From a checkpoint of a small transformer trained on Wikipedia.
Size: 11 layers, width 160, 2 heads of 64, MLP 640 tanh GELU, vocabulary 8192, 5.82M parameters.
Architecture: biases, untied embeddings.
Training: a variant of Muon for these matrices, 152M tokens, 9302 steps.
Each number is 200 + 30 x the weight over its row's rms, rounded and kept within 0 to 999. Layers, rows and columns count from 0. The size before them is the row's rms in percent of the matrix's.

# q: layer 8 attention query, 128x160, rms 0.117, rows 0-21, columns 0-159
# k: layer 8 attention key, 128x160, rms 0.12, rows 0-20, columns 0-159
q0,094,228,173,223,186,221,213,194,204,181,167,165,196,177,178,163,265,185,160,201,208,184,188,242,205,242,194,162,171,230,186,234,170,207,234,189,174,168,200,113,275,195,166,206,224,175,206,184,173,215,182,255,195,233,202,194,205,232,196,159,210,211,169,229,252,149,180,175,202,216,209,188,216,221,217,231,182,200,242,173,129,232,201,230,169,123,186,207,198,218,233,175,207,241,221,201,252,162,220,237,266,237,237,141,219,250,177,181,230,172,202,222,229,259,199,176,187,204,182,179,207,241,221,263,177,164,218,186,157,250,205,203,206,188,187,177,159,178,203,276,208,159,218,163,184,225,212,190,208,184,180,173,205,207,250,245,187,211,222,186,192
k0,095,192,192,228,167,189,216,223,157,191,211,181,215,178,225,164,176,184,159,257,190,142,163,169,182,200,163,193,217,222,181,180,224,218,190,168,217,207,227,151,220,164,164,165,129,202,217,119,174,212,209,290,180,140,190,211,177,197,197,204,206,183,160,182,189,204,174,216,253,192,223,222,209,178,198,200,262,143,172,200,201,228,208,152,198,215,246,216,233,205,269,198,173,226,243,201,255,207,177,198,238,215,239,186,216,237,232,203,211,173,154,192,216,205,202,192,188,213,234,193,160,216,193,207,217,230,226,158,172,187,185,213,286,190,142,189,193,216,178,190,208,249,210,227,172,188,179,311,185,167,212,193,205,222,225,191,174,187,233,208,184
q1,088,206,193,178,165,209,170,198,176,200,189,170,236,158,232,178,239,219,241,235,180,195,193,235,193,212,187,192,215,157,182,150,202,253,193,181,223,171,227,152,186,188,224,248,287,189,221,227,215,250,209,167,229,190,227,182,213,180,171,193,230,221,117,226,229,219,179,215,203,233,183,197,169,130,225,184,188,230,162,216,215,177,210,284,219,156,166,144,192,165,249,200,231,222,193,219,154,216,192,177,192,216,202,150,124,266,222,166,193,293,208,186,227,179,200,185,183,193,175,205,236,224,157,231,222,203,157,185,223,166,221,231,170,205,184,203,180,210,171,180,186,211,195,190,174,219,240,224,191,189,182,194,172,226,178,273,210,201,174,179,200
k1,091,229,108,259,185,210,181,174,199,263,242,141,207,166,190,208,215,230,205,225,210,169,172,212,190,221,219,193,213,218,198,175,215,151,213,212,201,196,227,215,243,213,173,211,199,199,176,211,220,177,234,193,184,180,184,246,193,268,169,195,206,186,209,228,202,235,209,175,184,145,189,183,217,234,236,194,122,168,138,186,223,200,253,149,221,213,168,225,206,181,235,188,189,200,175,210,227,237,207,194,206,177,288,234,150,214,198,221,207,243,198,191,268,180,173,107,229,206,221,171,154,192,216,174,192,183,166,140,175,179,177,217,202,218,182,166,176,184,227,210,237,187,202,205,209,238,220,246,231,181,151,165,165,222,197,221,203,239,205,190,152
q2,094,198,221,164,233,229,197,206,231,203,194,220,248,161,199,212,222,213,171,159,268,199,218,150,240,170,208,222,160,225,192,160,214,196,202,194,223,211,209,233,228,198,210,207,161,156,164,172,213,167,237,171,158,189,211,221,158,219,227,186,225,168,206,200,215,149,153,242,224,239,177,172,212,234,175,188,213,180,211,255,251,160,168,162,207,134,207,224,240,172,217,256,232,195,193,232,230,216,212,154,190,242,206,176,179,197,178,199,163,178,234,226,217,156,197,266,201,207,194,249,181,196,176,208,188,168,225,221,129,202,214,238,221,180,212,154,232,213,182,192,128,170,164,189,248,206,225,215,180,136,186,174,175,208,188,215,143,132,250,187,229
k2,092,208,262,250,177,204,263,164,197,142,206,211,227,209,208,190,201,222,190,133,219,219,225,210,195,166,150,189,106,221,181,199,232,203,197,165,158,224,227,186,223,184,204,218,211,202,210,217,190,247,194,231,197,200,194,183,210,198,198,204,236,229,157,184,226,183,260,215,199,182,247,157,206,163,218,179,222,183,173,268,197,196,180,193,175,214,211,182,184,232,217,253,205,201,165,166,237,220,234,227,172,177,149,165,187,244,190,190,161,214,163,233,233,213,158,269,240,254,173,241,218,268,202,182,180,172,193,191,163,149,138,230,115,233,204,205,229,204,238,176,186,230,192,237,157,205,197,168,217,198,234,168,224,200,228,206,187,193,212,187,192
q3,094,203,222,221,205,189,203,242,172,146,188,174,226,123,200,203,217,205,181,168,257,175,206,209,177,190,177,213,201,207,167,234,221,244,215,196,249,201,263,213,212,148,180,219,178,192,134,138,189,228,191,198,222,195,165,275,190,185,226,195,146,245,220,169,241,217,219,184,215,211,227,198,217,183,178,214,185,199,207,251,178,166,211,217,189,265,214,195,252,215,180,188,218,178,211,138,152,257,176,234,227,184,262,210,159,181,207,171,218,147,138,227,242,213,233,165,175,184,181,201,187,215,183,217,144,189,251,166,195,194,199,231,198,194,234,176,241,186,189,185,162,212,232,160,183,241,183,226,140,224,178,172,187,203,219,153,191,198,176,249,230
k3,093,213,237,207,230,235,165,188,177,162,150,175,208,145,182,239,146,183,217,194,229,143,231,184,217,233,202,269,211,209,162,194,161,234,142,229,201,196,196,218,174,185,202,225,208,248,179,178,256,255,220,236,225,203,159,176,195,148,196,208,169,216,211,209,186,151,150,241,173,201,214,218,222,173,159,183,207,143,131,216,204,228,218,247,206,194,203,151,188,262,219,217,278,143,244,157,162,233,176,191,220,196,224,139,160,210,239,212,220,202,190,180,208,189,212,176,195,208,186,204,215,180,191,253,142,177,196,218,218,157,216,216,224,191,222,181,213,227,163,167,207,238,182,191,192,213,172,173,239,202,196,236,221,191,232,231,201,172,212,240,243
q4,087,202,176,205,169,208,208,207,191,216,195,217,253,197,158,235,195,199,170,193,211,173,171,174,207,198,164,193,183,253,182,203,170,203,199,189,186,260,209,250,184,224,227,206,170,195,257,232,176,191,209,233,211,203,179,197,263,81,166,242,156,232,225,210,200,199,215,229,207,174,204,266,208,194,216,165,156,196,251,202,208,207,196,190,186,204,196,198,185,200,185,226,215,252,177,135,229,147,206,261,199,200,198,164,226,196,193,238,203,166,192,196,180,210,226,153,169,167,189,176,220,224,230,205,171,168,213,143,214,229,212,167,213,176,199,213,151,183,321,216,196,185,205,147,234,208,181,127,214,213,199,247,228,226,187,169,206,184,215,238,160
k4,087,221,206,227,197,134,199,189,156,228,188,252,202,213,192,193,227,174,198,220,166,212,222,130,157,212,217,188,205,249,214,178,186,225,220,169,160,192,153,220,162,205,234,171,227,216,257,221,171,205,182,239,226,169,185,188,185,157,137,214,218,217,221,153,135,205,188,257,183,196,211,221,191,182,190,252,192,129,223,209,213,156,166,240,212,180,203,219,179,127,203,140,193,237,248,196,196,236,201,213,214,262,221,180,180,266,276,243,239,181,176,198,161,214,188,171,223,185,174,243,189,179,229,230,229,161,151,192,189,224,255,173,212,201,209,227,194,244,181,221,201,198,191,253,203,153,233,212,206,221,173,175,208,186,205,214,221,168,212,208,219
q5,110,204,207,209,195,241,231,243,129,219,173,236,180,216,251,161,210,152,202,195,139,224,189,208,202,193,189,188,228,152,208,197,168,188,218,156,228,217,201,286,190,170,137,191,230,220,164,134,207,188,124,161,239,180,204,234,207,155,232,205,201,184,232,228,171,229,156,240,180,187,229,198,225,200,229,189,154,149,198,124,223,217,217,207,241,239,193,183,158,179,192,204,188,242,149,212,182,172,222,162,203,160,223,222,256,182,195,212,188,176,207,204,213,177,197,210,190,190,196,175,187,224,249,188,206,262,176,227,213,209,194,217,236,239,194,182,164,221,150,207,172,244,215,166,234,206,254,247,229,184,219,219,143,203,225,195,237,207,181,190,189
k5,107,184,168,195,201,226,218,191,222,202,188,221,159,204,231,222,215,224,200,199,159,244,215,227,236,218,202,195,211,196,194,198,205,189,255,172,178,194,194,154,197,217,221,186,276,201,237,161,234,96,179,165,146,186,208,213,174,221,185,195,205,210,182,178,233,162,181,118,149,208,225,195,220,184,217,232,242,217,227,209,150,223,187,201,268,225,203,203,182,170,189,223,233,157,185,217,236,190,236,191,162,145,193,214,198,186,180,225,202,151,224,192,195,169,204,152,178,191,177,204,198,186,209,178,242,219,138,175,186,154,145,208,262,218,252,241,203,267,198,248,210,189,145,216,224,188,167,158,264,218,212,192,171,231,198,236,212,205,146,222,218
q6,094,226,209,197,202,142,170,205,141,203,249,208,191,233,208,214,204,203,153,238,248,180,203,216,195,223,209,223,143,212,177,221,179,192,239,157,190,163,183,173,164,183,167,175,186,159,170,184,200,198,202,216,204,195,234,230,195,242,221,199,206,210,141,199,277,221,222,257,211,218,199,201,212,229,138,170,193,181,241,230,197,226,186,191,135,197,197,165,259,202,170,261,205,234,252,185,278,211,196,200,179,168,205,162,195,203,240,159,159,216,207,193,159,170,220,201,208,247,186,148,195,200,232,215,188,185,261,204,148,228,247,123,218,151,193,200,196,218,147,190,183,200,208,225,229,208,168,216,227,178,167,202,138,176,167,178,227,230,218,210,166
k6,090,199,218,189,170,221,210,179,152,175,228,189,157,184,211,149,184,194,207,185,191,205,231,176,210,161,239,198,190,177,179,244,165,184,206,175,209,153,148,226,223,162,200,216,166,170,207,162,162,215,224,187,206,206,252,183,200,233,183,215,176,216,180,152,227,192,233,205,252,217,218,164,225,171,163,165,227,133,205,191,214,177,189,260,239,198,205,211,251,198,282,226,255,291,176,188,187,179,161,232,199,208,194,174,222,188,195,205,200,184,247,246,198,216,162,207,166,203,247,172,140,220,217,207,229,148,242,184,228,226,217,231,152,225,164,170,214,202,137,243,174,161,209,212,190,204,181,210,205,244,181,173,215,248,235,134,191,212,182,252,204
q7,097,197,247,222,260,217,207,250,190,204,163,192,150,172,184,192,164,238,227,160,181,194,216,155,193,181,200,260,151,210,256,209,192,208,165,222,170,160,232,173,197,200,236,217,206,179,194,215,217,220,194,215,196,143,241,168,188,203,174,133,237,170,205,214,216,177,227,220,224,114,175,185,227,233,222,160,232,212,261,119,178,182,215,169,226,248,173,213,228,174,209,234,224,201,183,278,213,226,157,202,190,133,207,199,227,220,224,188,195,180,161,228,220,204,236,164,195,185,177,215,149,226,231,198,209,160,171,224,161,191,235,217,210,171,152,150,216,221,183,191,201,209,211,204,165,197,183,219,250,176,213,207,189,197,207,155,175,252,214,146,213
k7,088,163,181,184,238,251,236,212,199,198,225,163,214,176,149,131,170,213,147,200,177,180,238,172,181,199,212,217,139,190,221,228,214,230,229,226,246,186,194,268,229,157,188,203,223,157,205,193,209,172,247,219,217,219,168,206,241,193,214,196,249,188,213,187,219,203,202,216,216,224,161,185,224,218,180,139,242,185,181,248,224,183,222,203,223,213,236,131,177,237,205,197,240,235,226,201,178,168,174,165,160,211,179,211,192,170,173,219,237,175,204,207,189,244,241,203,187,124,181,190,232,183,207,268,170,248,222,219,181,159,204,228,172,205,177,191,203,290,198,167,187,154,264,172,206,210,207,173,224,218,227,178,178,214,196,215,166,178,165,158,255
q8,087,207,256,219,246,199,125,176,226,237,180,184,200,207,178,194,175,209,193,183,152,185,222,182,192,229,184,162,200,224,215,204,226,178,189,218,203,196,160,191,164,169,201,238,217,154,172,226,201,211,151,249,238,251,181,146,235,217,250,180,220,203,170,179,169,219,180,258,176,185,177,188,161,191,142,173,133,191,219,187,196,180,179,189,141,228,224,217,202,190,216,223,211,221,134,189,195,212,248,286,141,221,224,187,246,192,131,166,212,190,209,237,229,214,193,165,158,216,207,201,230,214,188,226,199,215,207,170,229,188,189,223,179,177,192,198,240,248,250,240,150,227,161,257,189,221,242,229,233,201,149,156,210,224,222,181,207,177,220,182,215
k8,090,219,175,169,243,221,214,212,235,271,162,174,216,211,207,231,150,214,231,173,203,217,246,198,171,176,192,185,217,192,178,172,202,234,261,204,220,198,231,180,197,207,181,215,234,178,134,206,175,191,217,186,224,173,203,191,236,176,228,196,235,242,173,235,230,168,239,189,182,184,227,170,199,184,242,164,227,185,219,218,211,173,160,187,215,205,269,185,196,189,229,219,199,223,213,232,201,200,228,222,251,218,172,158,244,151,188,181,204,140,200,210,224,194,190,171,231,143,289,202,202,196,199,235,126,184,238,140,239,218,219,207,182,206,221,209,228,273,235,161,172,221,143,236,122,197,191,188,173,169,222,199,167,173,173,228,159,214,208,193,158
q9,099,232,198,192,205,146,220,181,155,195,194,214,204,186,192,189,203,196,240,130,178,191,207,181,203,189,171,228,194,209,187,192,218,156,219,212,235,186,179,249,186,176,153,185,178,225,243,187,181,208,203,225,194,224,192,170,234,197,231,209,172,218,239,183,227,228,193,225,207,157,212,202,208,151,206,153,207,165,191,219,201,236,226,173,204,211,181,174,135,273,277,247,173,219,195,185,176,230,182,192,229,188,180,211,197,260,140,134,207,214,201,226,207,232,222,227,204,252,162,165,226,184,177,217,201,213,238,168,271,229,211,171,151,184,210,245,227,179,160,143,196,147,149,201,221,223,231,163,172,206,154,228,217,232,162,210,113,200,159,235,230
k9,095,217,186,228,226,152,123,151,238,192,206,230,212,196,181,213,170,259,202,200,206,240,206,178,214,214,188,252,154,223,208,231,222,190,268,196,159,154,162,192,197,220,181,186,243,155,199,199,180,196,168,254,232,171,184,214,209,216,241,177,155,191,200,175,213,221,183,157,207,206,248,208,146,154,210,216,123,138,214,152,203,211,200,265,229,251,160,193,224,229,212,257,194,193,142,190,202,220,255,191,195,161,193,195,146,206,235,199,167,190,184,171,176,216,235,187,212,204,210,202,205,203,175,218,136,174,218,157,249,183,242,200,200,228,220,208,215,171,246,229,218,213,215,173,217,167,154,192,186,200,198,215,201,186,211,185,212,242,208,283,183
q10,107,203,189,241,222,235,162,205,172,252,196,203,196,242,205,229,241,193,150,177,215,207,205,160,177,191,192,213,227,204,185,241,195,211,216,215,250,204,149,197,187,188,175,186,182,224,169,246,228,207,167,137,184,236,258,184,242,170,166,162,214,226,227,137,232,194,156,199,202,177,153,202,221,207,168,187,230,245,236,199,202,160,214,218,199,181,183,201,233,193,181,171,216,192,126,202,139,253,148,158,191,230,183,177,201,220,202,203,269,241,198,160,233,227,244,196,167,150,160,206,142,194,173,202,174,237,248,197,203,166,215,164,194,186,222,254,217,251,181,172,176,200,223,194,242,230,192,190,211,162,176,166,168,202,179,195,160,219,171,262,252
k10,104,254,195,197,240,243,167,200,194,234,208,174,196,220,190,270,174,194,179,177,207,223,187,222,226,197,231,218,166,214,214,153,210,164,147,210,221,202,212,238,224,166,206,178,214,206,220,197,197,210,246,153,199,196,193,190,224,218,193,168,176,204,168,184,235,156,185,227,169,195,233,213,206,181,217,215,192,229,240,277,195,196,203,210,252,229,170,132,204,157,230,223,295,187,175,240,199,179,185,193,161,218,206,136,272,212,182,227,202,212,148,131,185,226,220,197,242,154,183,144,194,204,187,184,190,162,202,149,240,186,237,204,183,155,185,200,221,175,189,139,195,150,254,211,157,199,186,161,201,265,227,181,169,211,203,214,213,215,188,235,233
q11,098,220,208,211,200,173,157,236,187,216,218,177,219,174,157,169,207,169,169,181,217,248,172,179,189,181,156,168,101,207,205,238,180,217,174,175,189,177,199,222,214,147,179,177,210,239,177,199,196,188,171,227,186,197,233,192,207,170,187,195,245,240,201,183,267,271,211,183,191,169,178,213,239,172,216,227,218,181,198,195,209,212,180,218,253,199,211,263,188,212,255,187,209,244,212,192,214,162,167,211,226,155,185,211,206,238,255,174,175,192,116,234,247,214,200,222,221,158,222,229,165,230,238,200,225,155,183,158,193,219,215,185,228,235,171,165,142,152,169,228,227,212,223,170,254,237,262,262,175,208,226,191,244,191,183,181,189,185,200,165,193
k11,100,235,153,186,216,174,194,185,218,180,186,220,137,169,216,219,178,171,193,193,221,222,159,212,230,207,184,189,179,186,202,165,239,202,182,194,229,224,208,248,247,156,232,183,226,194,208,165,203,168,180,258,193,247,187,138,194,239,207,210,229,262,154,145,217,251,220,140,170,238,192,199,225,198,170,180,232,162,209,201,224,167,165,205,215,196,242,143,193,278,235,153,206,136,184,136,177,216,206,158,133,194,232,214,168,206,242,224,190,148,234,175,252,232,217,198,208,195,174,253,203,201,232,212,203,211,186,198,222,182,220,215,214,225,184,219,160,198,180,189,256,234,251,209,189,178,190,200,170,237,183,157,206,221,224,209,139,205,228,207,232
q12,106,236,232,151,181,211,120,186,196,182,214,171,234,137,210,210,211,209,198,218,188,182,229,205,196,223,233,181,167,192,236,205,192,208,212,225,224,252,249,191,169,195,208,165,211,219,208,246,227,250,171,140,179,153,199,211,145,141,180,216,191,205,233,219,237,208,235,201,194,241,210,179,225,197,210,210,183,191,191,214,190,183,198,162,175,194,189,131,182,224,171,296,184,187,209,207,175,195,229,200,221,206,183,232,234,204,159,224,247,261,216,230,135,191,168,160,204,213,202,181,154,210,149,202,183,205,243,240,161,166,172,224,200,179,186,138,207,179,226,199,187,222,184,213,150,213,166,216,144,226,246,207,244,132,210,247,247,197,188,196,167
k12,092,141,147,225,166,201,124,177,191,267,178,212,207,172,209,149,232,195,199,189,228,240,184,187,182,167,250,148,196,196,200,227,179,232,144,226,151,222,218,171,236,225,152,188,123,215,155,201,253,181,202,190,191,209,212,155,210,199,183,197,181,274,220,173,256,186,221,175,257,232,220,211,221,198,215,264,154,179,152,187,207,230,232,140,183,229,167,206,214,247,192,190,167,252,190,165,161,252,159,198,191,196,170,225,197,173,142,207,221,231,240,170,194,179,182,169,192,241,190,233,207,207,199,214,176,202,173,219,195,196,216,175,214,185,251,196,250,205,175,190,208,231,187,190,185,201,163,178,196,219,202,218,205,192,228,202,188,236,165,162,161
q13,091,159,142,191,211,224,216,213,128,184,200,188,221,217,226,144,189,218,197,232,232,255,166,214,230,257,191,209,205,202,198,223,212,188,161,243,268,215,204,225,213,219,189,265,220,241,166,221,173,168,218,134,159,210,240,210,144,152,197,206,188,226,213,168,201,190,163,183,186,157,143,217,120,227,186,223,251,176,215,215,248,198,185,222,210,195,226,193,220,215,181,225,178,193,184,206,158,241,190,194,222,217,227,198,204,214,141,132,140,210,184,167,165,257,208,254,190,177,178,177,240,190,204,149,226,182,183,212,225,200,220,231,210,200,183,217,172,201,210,226,283,197,171,150,184,220,209,177,223,198,167,184,216,183,215,194,228,173,163,224,183
k13,091,231,187,212,189,187,240,199,173,213,211,156,215,221,181,198,218,192,204,241,226,207,186,205,190,201,216,185,209,199,212,188,167,174,168,183,194,168,216,184,183,185,193,207,183,239,189,174,164,179,166,160,179,215,209,222,199,242,233,200,201,194,137,270,165,160,203,163,179,241,185,159,153,183,276,247,175,168,218,222,259,177,195,188,193,183,192,193,214,230,240,263,208,166,205,182,185,193,192,187,212,165,284,190,193,195,185,176,188,266,205,191,174,209,196,99,202,205,153,192,193,210,166,231,190,252,152,184,221,184,211,279,224,225,236,202,173,219,237,201,206,228,201,275,179,164,219,193,194,233,180,230,168,183,266,219,269,175,211,178,146
q14,090,176,159,237,244,203,180,210,206,143,249,227,214,172,186,192,163,167,204,209,242,239,216,186,210,189,153,195,178,219,214,192,190,220,182,181,117,226,201,195,205,213,248,140,216,184,171,202,152,189,207,227,217,256,237,187,173,188,141,191,281,209,160,195,176,200,245,211,178,174,205,156,234,202,225,141,222,155,181,208,202,174,117,213,156,149,229,199,220,231,220,223,198,219,225,186,179,219,208,245,128,224,169,197,165,171,203,222,230,252,264,235,204,189,218,213,196,184,199,174,217,187,219,213,174,205,189,176,197,159,245,261,179,236,211,217,205,212,144,215,190,215,168,184,230,212,202,219,184,184,212,217,158,236,191,201,219,229,238,202,132
k14,091,238,198,187,182,183,220,207,216,163,161,229,192,226,205,229,169,201,173,212,232,204,253,182,214,218,164,132,159,192,205,173,147,147,231,189,219,267,237,200,237,261,199,144,187,228,168,228,216,250,206,197,160,205,194,243,214,237,202,211,204,178,266,203,208,184,239,192,248,221,210,246,197,221,219,202,220,170,177,198,210,157,161,187,183,185,174,188,199,174,239,257,193,193,191,214,187,185,220,223,177,150,206,194,179,167,148,209,249,213,190,214,223,232,155,227,191,227,248,214,258,190,237,212,229,217,177,214,190,205,188,139,227,183,216,144,232,212,177,226,256,193,194,177,200,177,248,173,224,146,178,190,198,242,203,191,142,210,216,101,199
q15,093,171,220,180,226,252,180,215,213,201,226,218,201,154,193,200,202,252,208,203,205,198,167,230,212,234,165,161,210,190,213,256,161,169,212,254,231,208,197,240,240,190,244,197,198,194,257,264,180,248,270,183,180,204,135,212,191,210,219,206,224,164,233,200,219,149,213,115,218,248,217,165,220,175,197,224,226,216,190,219,193,169,197,137,221,195,216,191,233,161,197,182,184,219,198,150,223,149,237,224,155,262,170,154,204,277,203,224,188,246,199,224,175,183,190,205,210,147,238,189,204,127,228,150,201,192,201,193,143,159,165,197,198,182,215,202,189,201,215,199,218,175,187,175,230,179,214,188,227,161,140,192,212,201,257,201,193,202,186,208,200
k15,087,220,178,210,184,208,226,244,175,200,164,205,168,195,224,175,208,223,185,196,228,208,190,249,209,155,210,147,162,166,171,183,163,196,152,242,196,227,185,225,187,211,263,167,172,166,191,146,213,290,194,227,167,249,149,188,176,146,216,203,225,196,178,185,184,166,230,191,186,211,205,224,140,201,214,248,147,182,190,201,172,218,195,145,202,230,244,221,172,191,223,156,213,173,194,207,265,146,186,235,256,212,202,205,200,223,171,197,204,277,195,208,220,197,239,212,192,227,209,200,119,219,194,198,222,191,248,232,202,214,198,130,200,197,217,163,188,196,188,211,234,232,128,184,153,220,238,165,190,236,208,196,248,218,214,229,187,188,212,157,222
q16,091,178,196,158,198,161,204,194,203,241,213,232,211,222,171,224,201,186,202,237,163,169,194,183,176,182,201,204,242,260,230,193,137,239,195,197,187,175,150,192,205,220,175,232,189,236,191,206,204,249,240,166,217,183,246,192,266,212,203,205,223,223,177,198,149,160,224,169,201,194,237,207,206,216,225,210,192,138,294,204,249,230,150,174,241,224,222,183,211,239,215,240,150,263,128,167,230,188,198,193,248,183,197,171,221,220,155,181,206,187,162,197,206,161,221,243,143,182,218,184,206,256,220,211,224,192,206,239,177,171,208,213,176,161,183,194,195,220,181,163,169,221,194,238,224,161,163,267,186,233,231,182,231,203,147,173,167,200,205,170,232
k16,092,201,208,162,193,204,199,178,204,198,237,168,229,217,177,207,201,190,182,181,208,232,172,181,208,236,245,202,189,220,227,183,174,198,166,225,162,165,158,215,184,216,209,173,245,194,149,153,194,138,200,232,200,204,234,155,250,162,237,221,253,214,191,168,216,179,204,165,225,178,159,222,210,189,179,131,191,266,228,241,174,226,178,206,157,236,229,189,222,148,234,178,195,178,213,210,198,206,246,243,249,196,214,114,237,232,157,208,241,191,232,184,189,187,261,228,181,170,173,157,202,162,225,240,204,232,172,184,196,128,236,199,228,202,202,217,212,211,213,186,220,175,245,252,170,190,207,250,146,180,192,255,234,182,188,179,127,199,184,189,207
q17,099,222,177,188,217,190,237,218,171,196,150,201,225,144,236,251,189,207,191,164,160,182,249,204,243,198,252,197,185,221,150,213,127,210,220,192,195,185,202,168,204,221,141,157,245,160,185,208,213,253,180,233,151,199,180,206,160,214,200,204,184,244,167,169,167,228,188,163,191,193,242,221,190,176,243,193,238,224,214,191,214,216,164,210,270,190,224,148,206,237,224,203,157,159,223,155,185,178,231,211,254,171,171,193,233,242,260,134,194,188,164,232,231,228,218,202,243,194,253,211,200,157,208,229,187,167,279,203,179,211,234,160,205,206,206,249,201,216,191,215,166,233,184,190,232,207,222,188,245,176,212,219,176,210,183,200,180,156,160,218,227
k17,091,180,235,227,218,211,166,231,135,184,244,205,229,185,174,271,162,176,223,213,175,192,219,149,152,219,228,155,173,210,164,199,202,198,234,223,221,161,214,176,225,203,235,172,189,196,198,174,209,189,184,255,203,180,202,191,169,181,277,194,209,217,224,197,187,224,175,92,177,192,231,163,177,190,200,204,171,239,220,217,166,243,257,199,169,219,156,175,188,234,251,178,195,251,153,176,205,205,143,253,244,159,213,198,156,234,182,170,210,194,227,179,242,230,232,205,232,245,206,229,188,210,201,200,243,188,224,209,203,184,165,174,196,174,155,191,158,225,235,177,187,218,228,179,214,236,213,185,176,244,212,207,162,161,154,167,246,202,196,195,248
q18,088,204,172,209,161,181,187,203,211,216,200,233,191,187,151,165,160,170,197,160,241,188,142,192,206,209,241,168,187,198,191,233,219,246,176,246,215,171,182,213,152,155,256,181,227,202,213,246,193,188,225,149,235,238,184,250,189,203,206,235,287,230,196,188,185,138,170,216,204,229,137,198,237,179,207,191,212,220,172,190,178,145,155,181,190,187,202,184,211,187,168,184,217,182,232,148,231,236,211,241,204,210,214,208,197,227,195,232,227,185,131,161,162,193,204,191,241,219,256,267,207,226,202,203,277,193,179,152,238,251,184,247,166,161,191,218,190,214,163,224,143,177,177,181,198,208,161,166,219,179,175,210,175,215,188,214,217,176,202,157,224
k18,093,235,157,185,136,171,200,208,210,191,241,217,186,259,170,202,171,257,271,167,247,236,209,208,131,191,136,183,175,162,216,219,161,261,186,213,232,213,203,214,184,211,188,159,252,138,188,209,163,207,217,160,178,227,153,170,221,174,183,191,207,180,242,172,174,196,167,269,184,210,201,193,214,237,232,181,162,203,197,198,224,231,169,195,218,186,216,199,251,189,181,154,226,193,164,218,167,162,204,197,178,210,212,148,163,229,204,260,211,234,210,170,205,150,244,156,200,217,226,223,225,225,233,210,229,187,169,189,146,241,195,205,190,254,221,215,186,205,232,223,215,189,161,190,166,191,184,199,234,245,234,243,207,207,187,201,154,248,237,185,217
q19,089,213,227,200,240,169,214,203,223,174,202,258,236,229,154,127,232,212,166,177,205,220,172,172,200,212,196,219,163,167,227,232,192,212,155,205,214,217,242,190,268,232,252,213,190,196,164,131,200,211,181,219,200,261,249,163,215,198,153,195,172,261,136,143,181,222,161,163,169,182,199,218,216,224,141,201,214,168,182,190,231,222,197,214,182,141,207,206,200,204,203,190,210,204,255,231,244,234,172,171,185,218,164,175,190,166,227,185,249,189,237,238,217,281,203,206,194,179,156,180,151,233,244,217,228,220,184,238,207,197,167,163,211,206,191,168,207,157,173,192,234,201,236,226,173,193,185,229,222,229,231,224,136,209,219,211,200,168,217,193,195
k19,092,129,244,151,169,201,265,192,206,164,215,203,190,190,214,217,191,154,244,193,234,181,168,136,199,239,153,170,195,187,243,184,208,250,198,153,222,193,205,235,203,213,168,196,140,164,229,232,210,226,226,191,226,207,249,217,212,282,186,203,194,191,187,196,170,192,187,222,153,205,233,204,213,224,171,223,252,184,207,194,219,187,219,175,171,196,250,205,164,171,215,195,157,187,207,217,217,188,264,199,212,175,258,214,220,141,225,176,187,231,171,231,209,205,209,197,229,142,187,198,252,242,199,228,173,208,215,133,250,182,207,188,234,158,209,229,215,211,183,171,136,172,243,189,243,181,159,212,183,183,220,182,197,249,171,161,182,198,257,160,208
q20,088,176,210,201,212,250,186,215,139,185,196,260,222,180,166,248,200,248,161,195,206,171,242,190,177,185,188,218,202,253,209,228,166,237,178,158,228,194,187,201,194,180,216,228,238,175,236,178,189,199,214,276,190,184,211,177,160,247,213,173,217,188,251,242,215,158,205,101,219,207,187,253,197,188,186,171,171,229,189,206,226,194,179,170,193,165,207,215,161,197,248,191,206,215,193,223,276,255,226,220,219,224,208,200,198,217,202,145,222,238,163,217,220,231,216,224,218,216,221,179,177,172,164,182,167,191,201,215,160,159,216,211,153,238,193,208,253,203,107,205,203,168,167,222,208,220,163,204,150,234,176,263,223,185,157,165,210,216,186,190,221
k20,092,166,207,242,200,163,163,210,184,166,177,152,270,206,179,213,192,204,144,198,292,139,181,207,155,182,194,193,188,200,206,226,146,189,210,247,240,188,238,208,143,200,205,214,179,186,178,197,231,231,189,231,214,211,215,241,182,199,198,167,224,277,250,189,245,238,147,227,208,194,212,154,210,209,175,186,188,197,172,208,207,189,234,178,169,219,237,165,229,188,199,189,206,119,230,228,162,219,219,161,173,206,178,163,162,214,194,206,156,195,155,192,223,224,250,237,238,183,184,228,190,185,226,218,191,178,235,173,174,167,220,253,173,212,199,191,260,211,165,212,194,197,247,162,200,189,223,207,208,214,185,229,259,227,177,157,135,176,234,222,178
q21,100,172,165,185,203,189,222,215,182,162,166,229,275,232,185,177,215,216,175,220,183,195,222,175,226,168,209,186,237,190,187,182,198,217,230,232,222,168,143,201,144,191,165,144,255,228,181,137,213,224,156,186,233,239,251,182,221,233,214,188,229,170,147,200,171,211,195,236,210,186,183,189,132,138,154,207,236,235,195,200,169,190,222,211,210,250,214,215,205,213,205,232,138,220,183,156,231,208,141,166,237,238,228,232,205,156,209,156,174,211,162,186,230,155,222,164,205,227,186,182,180,192,181,167,151,156,245,212,203,219,155,204,221,199,217,181,174,254,254,158,158,193,222,217,208,198,217,212,211,211,249,185,195,211,205,259,161,234,218,234,206